{"num_hidden_layers": 10, "num_attention_heads": 2, "intermediate_size": 192, "qk_norm": true, "attn_scale": 0.276, "bias": "none", "parallel_block": false, "init_std_o": 0.0185, "optimizer": "muon_variant", "learning_rate": 0.0122, "lr_head": 0.00858, "schedule": "wsd", "doc_mask": true, "train_tokens": 92160000, "max_steps": 5625}
Each number is 50 + 15 x the weight over the matrix's rms, rounded and kept within 0 to 99. Layers, rows and columns count from 0.

# layer 4 attention query, 64x64, rms 0.163, rows 0-63, columns 0-63
54 56 57 53 70 39 21 45 72 83 48 75 72 49 59 84 57 64 33 30 45 46 33 29 47 48 28 47 67 29 49 60 59 46 61 66 49 55 36 22 25 52 62 64 54 41 79 66 63 28 57 43 42 49 38 89 58 49 46 51 38 45 33 61
56 56 64 31 49 21 48 55 50 70 53 51 56 48 39 71 67 10 37 37 35 68 53 34 47 43 68 48 59 72 53 50 57 53 55 71 34 52 47 33 36 53 34 31 42 54 76 77 64 56 44 28 59 36 62 65 53 63 56 55 65 55 65 36
42 69 39 71 35 50 61 38 53 34 30 40 50 35 56 29 41 63 86 67 36 36 46 64 33 45 54 54 29 58 55 54 46 38 51 49 46 83 46 76 73 52 54 37 65 40 46 35 45 61 50 66 43 53 65 44 35 41 59 40 38 43 67 63
61 54 48 72 42 55 30 57 48 64 61 54 73 45 26 26 33 69 63 54 63 47 47 41 68 58 62 61 50 53 47 70 30 50 60 56 61 32 45 77 32 44 45 61 58 23 50 66 73 62 62 54 63 55 46 44 62 45 57 53 43 35 36 56
26 52 57 39 66 36 36 49 49 82 36 40 44 57 58 54 49 48 42 26 48 72 55 63 53 49 41 43 52 53 45 45 32 62 56 49 51 37 66 36 38 39 37 50 40 24 43 53 57 30 42 50 63 41 58 38 41 43 48 65 56 59 37 86
40 45 55 52 34 38 53 65 49 71 32 23 50 49 47 43 65 38 52 53 57 71 56 46 30 33 50 39 66 43 44 65 60 66 29 59 71 58 51 43 28 45 55 57 33 60 81 55 56 50 67 42 70 43 37 52 29 44 47 53 66 22 60 50
54 37 52 46 46 41 16 50 53 63 63 29 59 41 42 53 39 41 41 23 44 48 45 45 51 42 43 49 39 29 35 51 48 52 76 46 64 31 60 39 36 60 34 47 54 62 49 53 62 31 62 60 69 50 49 46 43 65 29 60 46 35 59 47
66 44 51 23 58 44 56 44 45 62 74 63 65 57 47 73 86 48 19 30 57 55 46 24 49 46 40 41 67 60 43 55 39 76 54 51 63 45 48 20 18 72 57 73 43 57 57 56 40 57 41 64 32 48 38 61 63 31 33 40 64 74 60 56
22 65 29 28 38 45 65 39 69 23 38 38 29 51 40 62 43 46 23 60 61 48 40 68 36 49 81 41 29 36 58 22 49 41 58 45 47 37 34 47 59 42 39 28 40 70 68 47 36 83 33 44 39 43 68 51 60 65 40 55 52 45 47 48
49 69 61 67 54 52 39 51 63 47 30 54 43 34 51 48 37 61 59 60 29 35 50 46 53 16 39 58 31 66 33 27 60 31 61 68 64 71 42 45 62 56 59 32 62 42 38 27 57 35 49 46 32 46 43 28 52 23 48 30 18 76 43 65
60 32 34 36 45 56 62 29 62 44 22 39 61 75 62 59 40 62 46 38 32 55 16 53 62 43 45 40 56 54 62 64 43 44 37 41 76 50 44 87 28 60 57 52 66 48 39 56 32 42 64 55 41 82 61 58 47 52 15 59 66 62 71 52
30 59 40 31 61 36 44 37 29 65 38 29 47 46 61 63 82 26 41 50 76 64 45 43 65 53 61 26 65 52 36 53 43 59 30 70 58 50 55 32 39 30 34 37 30 33 74 42 46 36 19 16 66 19 49 55 71 43 39 59 59 35 67 76
60 77 65 76 69 26 54 56 45 45 64 50 66 49 69 55 36 50 56 32 44 33 49 89 85 31 50 53 61 45 65 53 56 09 40 48 36 62 61 85 64 61 36 42 61 45 39 67 61 52 47 40 25 45 47 34 75 27 59 46 44 40 47 48
58 46 37 43 44 37 49 35 39 69 41 70 44 84 38 42 70 42 51 20 76 59 65 77 54 30 28 57 69 49 58 51 56 58 66 31 41 42 36 31 44 53 46 77 30 44 56 59 39 46 33 22 67 54 20 57 57 24 54 29 49 52 50 59
42 44 42 31 59 32 72 26 52 78 53 49 20 62 33 54 78 10 59 87 42 70 66 42 33 45 71 26 41 36 49 42 36 48 15 58 50 39 22 44 67 66 59 31 39 37 78 70 84 77 26 71 40 60 48 61 32 50 68 15 40 27 61 58
47 61 68 60 65 47 56 47 56 61 43 61 52 69 35 38 52 53 68 14 60 62 56 55 71 07 31 62 44 56 45 46 60 31 67 52 49 53 31 71 60 45 08 45 63 45 36 46 42 36 39 17 52 57 27 34 52 34 53 45 28 50 61 53
42 47 48 41 61 29 54 53 19 63 60 64 34 36 60 48 59 48 56 17 67 58 51 48 36 50 36 44 33 27 44 43 63 57 54 45 76 37 32 36 39 42 25 34 50 64 62 42 40 45 30 33 76 14 37 66 51 44 27 54 40 77 52 47
53 40 64 44 66 46 61 51 44 58 62 22 37 45 45 30 36 39 60 45 95 42 43 45 52 37 58 50 55 67 33 33 29 46 64 60 59 36 38 58 30 53 43 54 77 54 41 68 47 85 48 65 56 83 48 67 44 48 48 50 60 33 60 36
34 39 55 31 53 49 52 46 48 39 18 35 47 68 57 59 78 46 39 69 67 37 58 59 29 57 35 64 32 54 81 80 76 61 52 38 51 38 55 46 45 46 37 46 68 56 55 64 33 60 54 50 56 87 32 46 66 69 25 41 74 40 28 32
59 63 66 45 53 26 62 84 53 40 70 47 61 68 86 85 44 60 52 46 48 39 38 29 44 58 46 42 35 31 49 49 44 53 63 54 43 51 32 62 28 49 32 71 36 39 71 48 37 67 51 62 44 35 14 51 60 29 64 66 45 87 70 63
59 49 15 66 41 12 45 33 69 33 63 80 20 60 59 62 46 47 18 42 39 54 56 34 61 51 52 48 61 28 60 51 72 40 59 58 42 63 36 52 82 41 39 43 34 44 40 53 55 77 58 68 59 44 54 24 65 52 58 71 59 79 28 51
68 41 87 64 40 44 48 60 34 81 16 53 47 56 51 67 61 28 49 59 52 51 49 77 60 53 54 35 93 45 41 25 51 41 17 34 62 35 56 70 52 35 60 49 49 79 45 35 38 61 51 62 38 24 64 31 44 68 29 34 45 45 53 26
57 41 42 54 38 43 26 99 40 68 42 50 49 50 14 23 40 37 37 61 55 28 57 48 68 58 27 76 75 46 83 54 63 15 43 23 23 38 26 51 52 52 60 29 30 68 37 66 88 45 47 68 44 57 50 30 75 58 58 51 51 50 58 36
57 74 12 34 45 37 51 60 57 34 21 35 59 63 56 40 73 35 33 46 56 47 43 33 70 43 54 62 56 44 38 56 35 45 50 73 46 57 34 37 52 49 46 36 51 52 59 54 62 23 82 40 62 28 45 26 44 88 58 43 33 45 69 55
33 59 43 56 39 60 43 76 35 63 28 70 50 66 51 43 78 56 66 79 48 58 69 52 63 59 59 38 40 31 48 12 59 43 30 36 26 81 41 28 46 44 53 75 56 52 60 36 63 56 41 46 49 44 51 45 77 48 43 44 46 50 62 40
49 70 67 25 65 83 56 42 55 50 60 22 79 73 57 50 51 45 16 62 81 41 27 38 26 27 48 14 54 55 45 20 63 63 32 51 50 66 58 41 31 24 33 42 35 28 38 23 20 58 39 50 36 68 61 58 38 48 38 28 52 30 53 46
79 31 20 55 67 72 86 84 60 28 69 51 54 39 49 32 60 50 48 65 24 58 59 58 40 56 41 57 48 64 51 46 48 63 69 63 55 49 63 54 53 64 48 90 50 43 33 92 69 49 35 59 35 45 56 35 49 45 33 63 53 22 33 49
87 25 81 54 81 56 72 60 50 30 52 59 27 61 57 38 54 51 61 49 55 58 67 38 71 44 45 49 47 47 20 50 54 77 16 43 40 38 62 64 47 53 76 57 66 57 91 16 30 28 44 67 56 70 27 71 58 53 57 26 57 72 66 32
56 33 34 49 39 44 51 46 32 64 54 46 36 84 35 42 60 48 49 60 45 60 64 68 38 41 46 57 40 37 57 45 49 76 64 21 25 65 39 78 38 85 45 49 57 34 46 62 57 59 54 51 46 79 47 28 45 71 62 56 42 58 81 35
33 64 28 38 57 38 43 59 37 38 93 31 61 61 34 18 33 65 34 54 61 61 36 48 91 74 13 61 20 48 58 64 35 50 33 49 63 61 46 54 47 58 39 41 53 17 45 48 32 53 72 38 65 48 97 18 53 35 62 55 62 57 63 67
23 41 37 70 34 44 51 28 66 65 52 35 54 69 71 42 61 47 52 28 46 66 74 37 46 73 31 51 19 49 43 63 22 31 52 49 31 52 59 62 51 60 14 52 37 73 44 28 26 67 35 52 23 41 39 87 38 65 45 35 95 32 63 51
37 76 42 55 67 37 36 35 48 59 59 48 61 46 55 51 57 66 46 29 49 49 45 59 48 90 71 62 49 59 27 63 38 64 35 49 79 71 71 41 48 24 45 61 77 62 43 29 53 22 48 53 49 67 48 41 51 41 47 47 51 60 30 46
37 49 62 55 49 53 46 74 66 62 51 60 56 40 31 52 51 56 43 55 64 48 53 52 56 42 48 53 61 42 56 47 44 46 64 42 61 45 42 22 50 39 48 45 46 56 57 29 52 48 33 65 53 60 32 45 47 40 40 54 62 56 58 53
28 55 59 40 41 51 55 48 51 56 47 43 53 40 49 60 65 30 59 54 64 52 60 46 63 45 76 43 59 61 49 38 51 52 35 65 52 41 52 41 60 48 25 34 57 39 64 56 41 55 43 47 40 31 46 54 52 61 63 48 48 54 67 54
62 56 42 54 49 55 38 44 45 43 65 40 51 49 55 35 30 66 50 36 44 45 45 62 49 55 47 57 45 68 60 74 52 36 47 45 44 65 47 74 55 64 74 53 62 40 34 52 45 40 67 56 37 54 69 57 43 55 54 42 46 33 40 64
52 42 47 60 53 52 47 53 46 37 63 32 52 56 57 36 48 57 50 48 49 45 45 39 60 43 28 56 49 44 44 63 52 38 52 44 58 38 51 54 49 52 67 56 31 61 44 43 57 60 76 62 59 68 54 38 50 44 42 44 38 52 39 53
53 50 52 44 53 44 47 58 48 58 60 54 59 49 44 51 46 47 57 51 49 55 53 53 48 55 44 47 47 49 47 53 39 60 40 41 59 42 52 46 60 49 46 59 61 50 52 54 59 50 49 48 60 64 45 51 47 52 48 66 59 53 56 56
23 47 58 44 55 64 50 57 72 54 26 39 28 50 43 68 39 50 49 79 43 76 53 53 65 31 47 34 43 56 25 46 60 58 38 61 64 36 42 44 26 39 26 44 40 54 68 43 68 60 41 29 47 49 49 65 82 44 60 49 57 46 56 25
29 43 31 60 50 58 49 51 56 51 58 35 64 45 49 49 57 55 46 55 38 62 53 59 71 59 59 36 41 40 35 58 44 58 59 52 52 46 39 49 43 57 59 53 64 54 61 54 69 72 38 33 43 56 59 60 67 46 49 66 57 52 51 38
30 55 51 49 56 55 35 54 38 77 36 53 40 51 49 67 62 34 50 62 59 48 56 61 51 49 61 43 61 31 40 33 61 64 66 46 57 42 29 44 31 36 43 49 49 39 71 48 66 42 37 41 40 44 39 36 61 42 66 47 60 63 65 46
66 61 53 42 44 51 58 58 67 50 54 51 47 26 57 61 36 53 47 59 59 61 53 46 54 36 49 67 19 55 49 46 31 20 46 33 46 60 38 44 42 46 42 35 42 57 52 61 28 56 45 52 57 36 49 60 21 49 48 46 46 54 77 70
55 55 56 62 23 28 61 60 26 45 65 52 54 45 60 24 66 55 28 30 36 24 38 53 46 58 58 61 50 36 71 38 39 43 38 71 54 81 40 58 48 63 82 63 83 55 59 45 54 31 66 37 42 30 40 62 49 60 48 49 61 74 39 78
60 39 26 44 66 67 41 35 57 60 65 32 57 49 32 61 31 51 52 61 55 74 41 61 53 67 71 44 28 88 71 65 58 54 63 28 71 54 52 70 47 43 69 54 62 23 23 74 43 45 68 66 54 33 93 47 43 40 40 55 53 29 23 43
30 32 59 40 61 60 36 73 79 52 62 38 52 21 50 68 48 33 59 50 49 67 49 25 41 21 38 48 37 40 31 26 66 45 32 36 51 54 50 19 62 30 46 05 56 62 71 58 64 43 16 49 76 27 40 41 25 63 69 62 57 44 62 49
53 33 42 54 57 37 62 56 73 43 62 47 86 34 60 41 67 84 45 13 54 27 37 60 57 62 47 46 66 57 59 64 37 49 54 65 68 53 90 73 54 38 64 60 70 43 32 67 15 38 57 66 43 55 44 47 48 15 55 55 33 40 33 52
56 37 32 24 16 67 60 46 21 50 49 46 38 63 52 62 27 65 71 38 64 59 46 39 40 70 29 27 57 48 56 46 42 68 47 36 37 17 37 41 52 68 50 61 66 56 47 54 60 71 58 49 46 78 57 43 54 69 61 33 48 47 47 41
07 35 78 51 52 74 48 42 64 78 79 26 49 47 40 91 53 00 50 71 65 65 49 17 77 22 52 00 73 60 18 42 66 16 34 47 53 31 20 27 23 04 36 67 36 17 81 65 99 46 36 80 57 51 75 12 69 22 66 51 27 44 47 38
43 79 40 43 61 44 45 51 27 42 68 51 75 64 68 33 37 82 43 05 74 63 36 28 58 43 17 51 45 46 55 60 59 45 54 65 52 59 41 49 47 65 62 51 62 63 36 46 44 79 43 30 44 65 64 37 62 52 71 48 22 49 41 66
35 45 41 68 32 44 48 51 61 20 40 23 52 34 65 39 44 53 35 30 38 35 52 31 48 33 20 62 49 53 53 49 49 38 53 49 75 24 55 35 55 51 35 38 04 65 42 38 10 60 33 22 33 41 58 35 32 64 55 49 66 59 45 51
73 60 46 39 38 57 33 14 53 41 55 33 37 45 45 41 49 33 84 67 17 47 56 65 34 50 25 55 63 22 42 41 44 61 49 32 40 11 32 65 53 50 55 41 52 42 46 39 37 79 40 52 77 50 50 53 25 56 44 55 61 47 89 34
30 54 48 62 25 61 30 61 51 54 70 46 44 31 60 48 64 00 53 40 24 34 45 55 37 76 25 49 71 46 34 67 69 36 34 52 49 33 77 37 78 52 50 43 65 59 38 56 71 47 42 56 30 45 54 04 71 65 51 70 53 32 24 19
43 70 88 48 57 55 55 68 44 66 58 39 59 91 42 59 62 69 31 58 45 52 39 49 44 35 42 67 61 52 74 52 17 46 65 71 39 68 28 23 65 53 19 45 15 60 52 53 48 43 42 52 59 22 50 47 60 50 17 53 37 15 38 62
36 54 39 65 71 53 10 28 69 53 61 61 39 39 52 54 57 28 47 56 35 59 29 41 69 51 35 48 43 59 49 39 60 34 52 73 70 72 56 73 62 67 63 39 43 50 51 48 47 66 48 27 25 56 21 97 28 82 75 41 51 43 21 34
16 23 84 74 59 90 40 78 63 66 48 42 55 45 31 64 37 54 66 37 38 77 32 45 72 55 26 38 72 53 50 13 24 18 77 60 31 58 32 58 12 63 52 58 42 40 48 48 80 49 67 40 42 47 80 81 38 48 66 64 37 52 57 52
40 53 28 52 26 55 50 73 17 38 31 56 77 53 35 31 65 42 27 69 49 45 37 49 53 82 28 66 40 72 72 64 45 57 39 40 72 64 42 75 65 64 61 60 49 64 33 43 67 57 81 56 44 50 57 44 70 50 59 35 52 66 37 43
39 60 56 36 37 59 43 69 43 49 21 23 54 49 55 72 56 37 69 62 37 36 41 49 66 64 56 39 36 58 38 33 43 49 40 31 36 20 59 27 18 31 62 53 66 45 23 60 27 41 49 60 71 45 51 65 78 44 46 38 36 48 51 67
42 24 84 31 61 15 32 58 41 60 65 36 44 42 52 53 68 54 93 64 77 78 47 06 63 34 58 26 23 18 52 44 45 38 71 46 47 48 36 18 51 34 16 33 46 84 75 25 54 45 34 14 55 51 20 32 54 88 71 88 63 59 64 51
78 16 48 46 37 87 47 68 49 36 48 35 64 45 51 66 16 57 42 60 56 58 07 32 45 73 57 25 62 23 66 64 43 46 43 65 45 55 48 60 80 54 59 90 51 53 51 46 23 57 74 62 30 50 68 79 37 62 49 56 74 20 56 54
57 40 67 64 38 78 45 53 53 39 50 55 64 18 36 67 42 33 40 56 67 62 46 68 24 79 56 47 40 54 50 60 81 38 65 52 40 80 53 59 45 54 57 49 58 49 55 53 46 21 30 43 31 18 43 54 34 45 43 46 55 39 32 63
59 17 45 54 51 57 75 51 62 50 57 35 65 44 64 49 54 37 47 42 50 44 26 61 42 51 57 50 43 44 48 63 33 63 39 77 47 61 79 64 64 49 42 64 54 30 56 71 56 48 47 29 34 42 64 52 25 34 52 69 52 49 55 36
62 46 45 84 45 39 30 25 44 55 55 84 51 18 49 23 33 69 39 26 50 51 66 47 51 58 46 74 82 72 56 45 44 52 61 49 26 71 29 24 31 34 56 48 58 79 49 47 50 33 48 61 51 72 56 53 48 56 41 28 40 48 58 48
53 87 81 34 61 43 33 64 20 43 43 33 60 42 76 52 30 47 35 79 61 68 57 69 54 32 55 55 16 78 42 61 24 38 33 55 94 56 55 54 57 44 47 60 52 45 51 53 34 76 55 38 39 44 21 45 41 06 52 56 60 83 56 67
64 49 45 71 73 31 62 39 59 46 38 37 55 65 52 51 70 30 35 32 56 48 33 25 29 54 36 50 25 38 36 40 47 44 46 51 45 32 37 34 29 42 46 41 54 52 38 53 36 49 38 46 49 17 57 49 60 69 21 58 74 53 35 65
69 69 49 71 50 40 11 36 49 41 47 68 26 54 28 31 30 70 62 69 51 48 40 77 20 67 50 57 42 40 62 67 76 46 43 68 51 82 56 27 62 50 73 63 32 52 29 33 57 30 43 73 41 42 76 34 35 55 44 39 50 59 51 50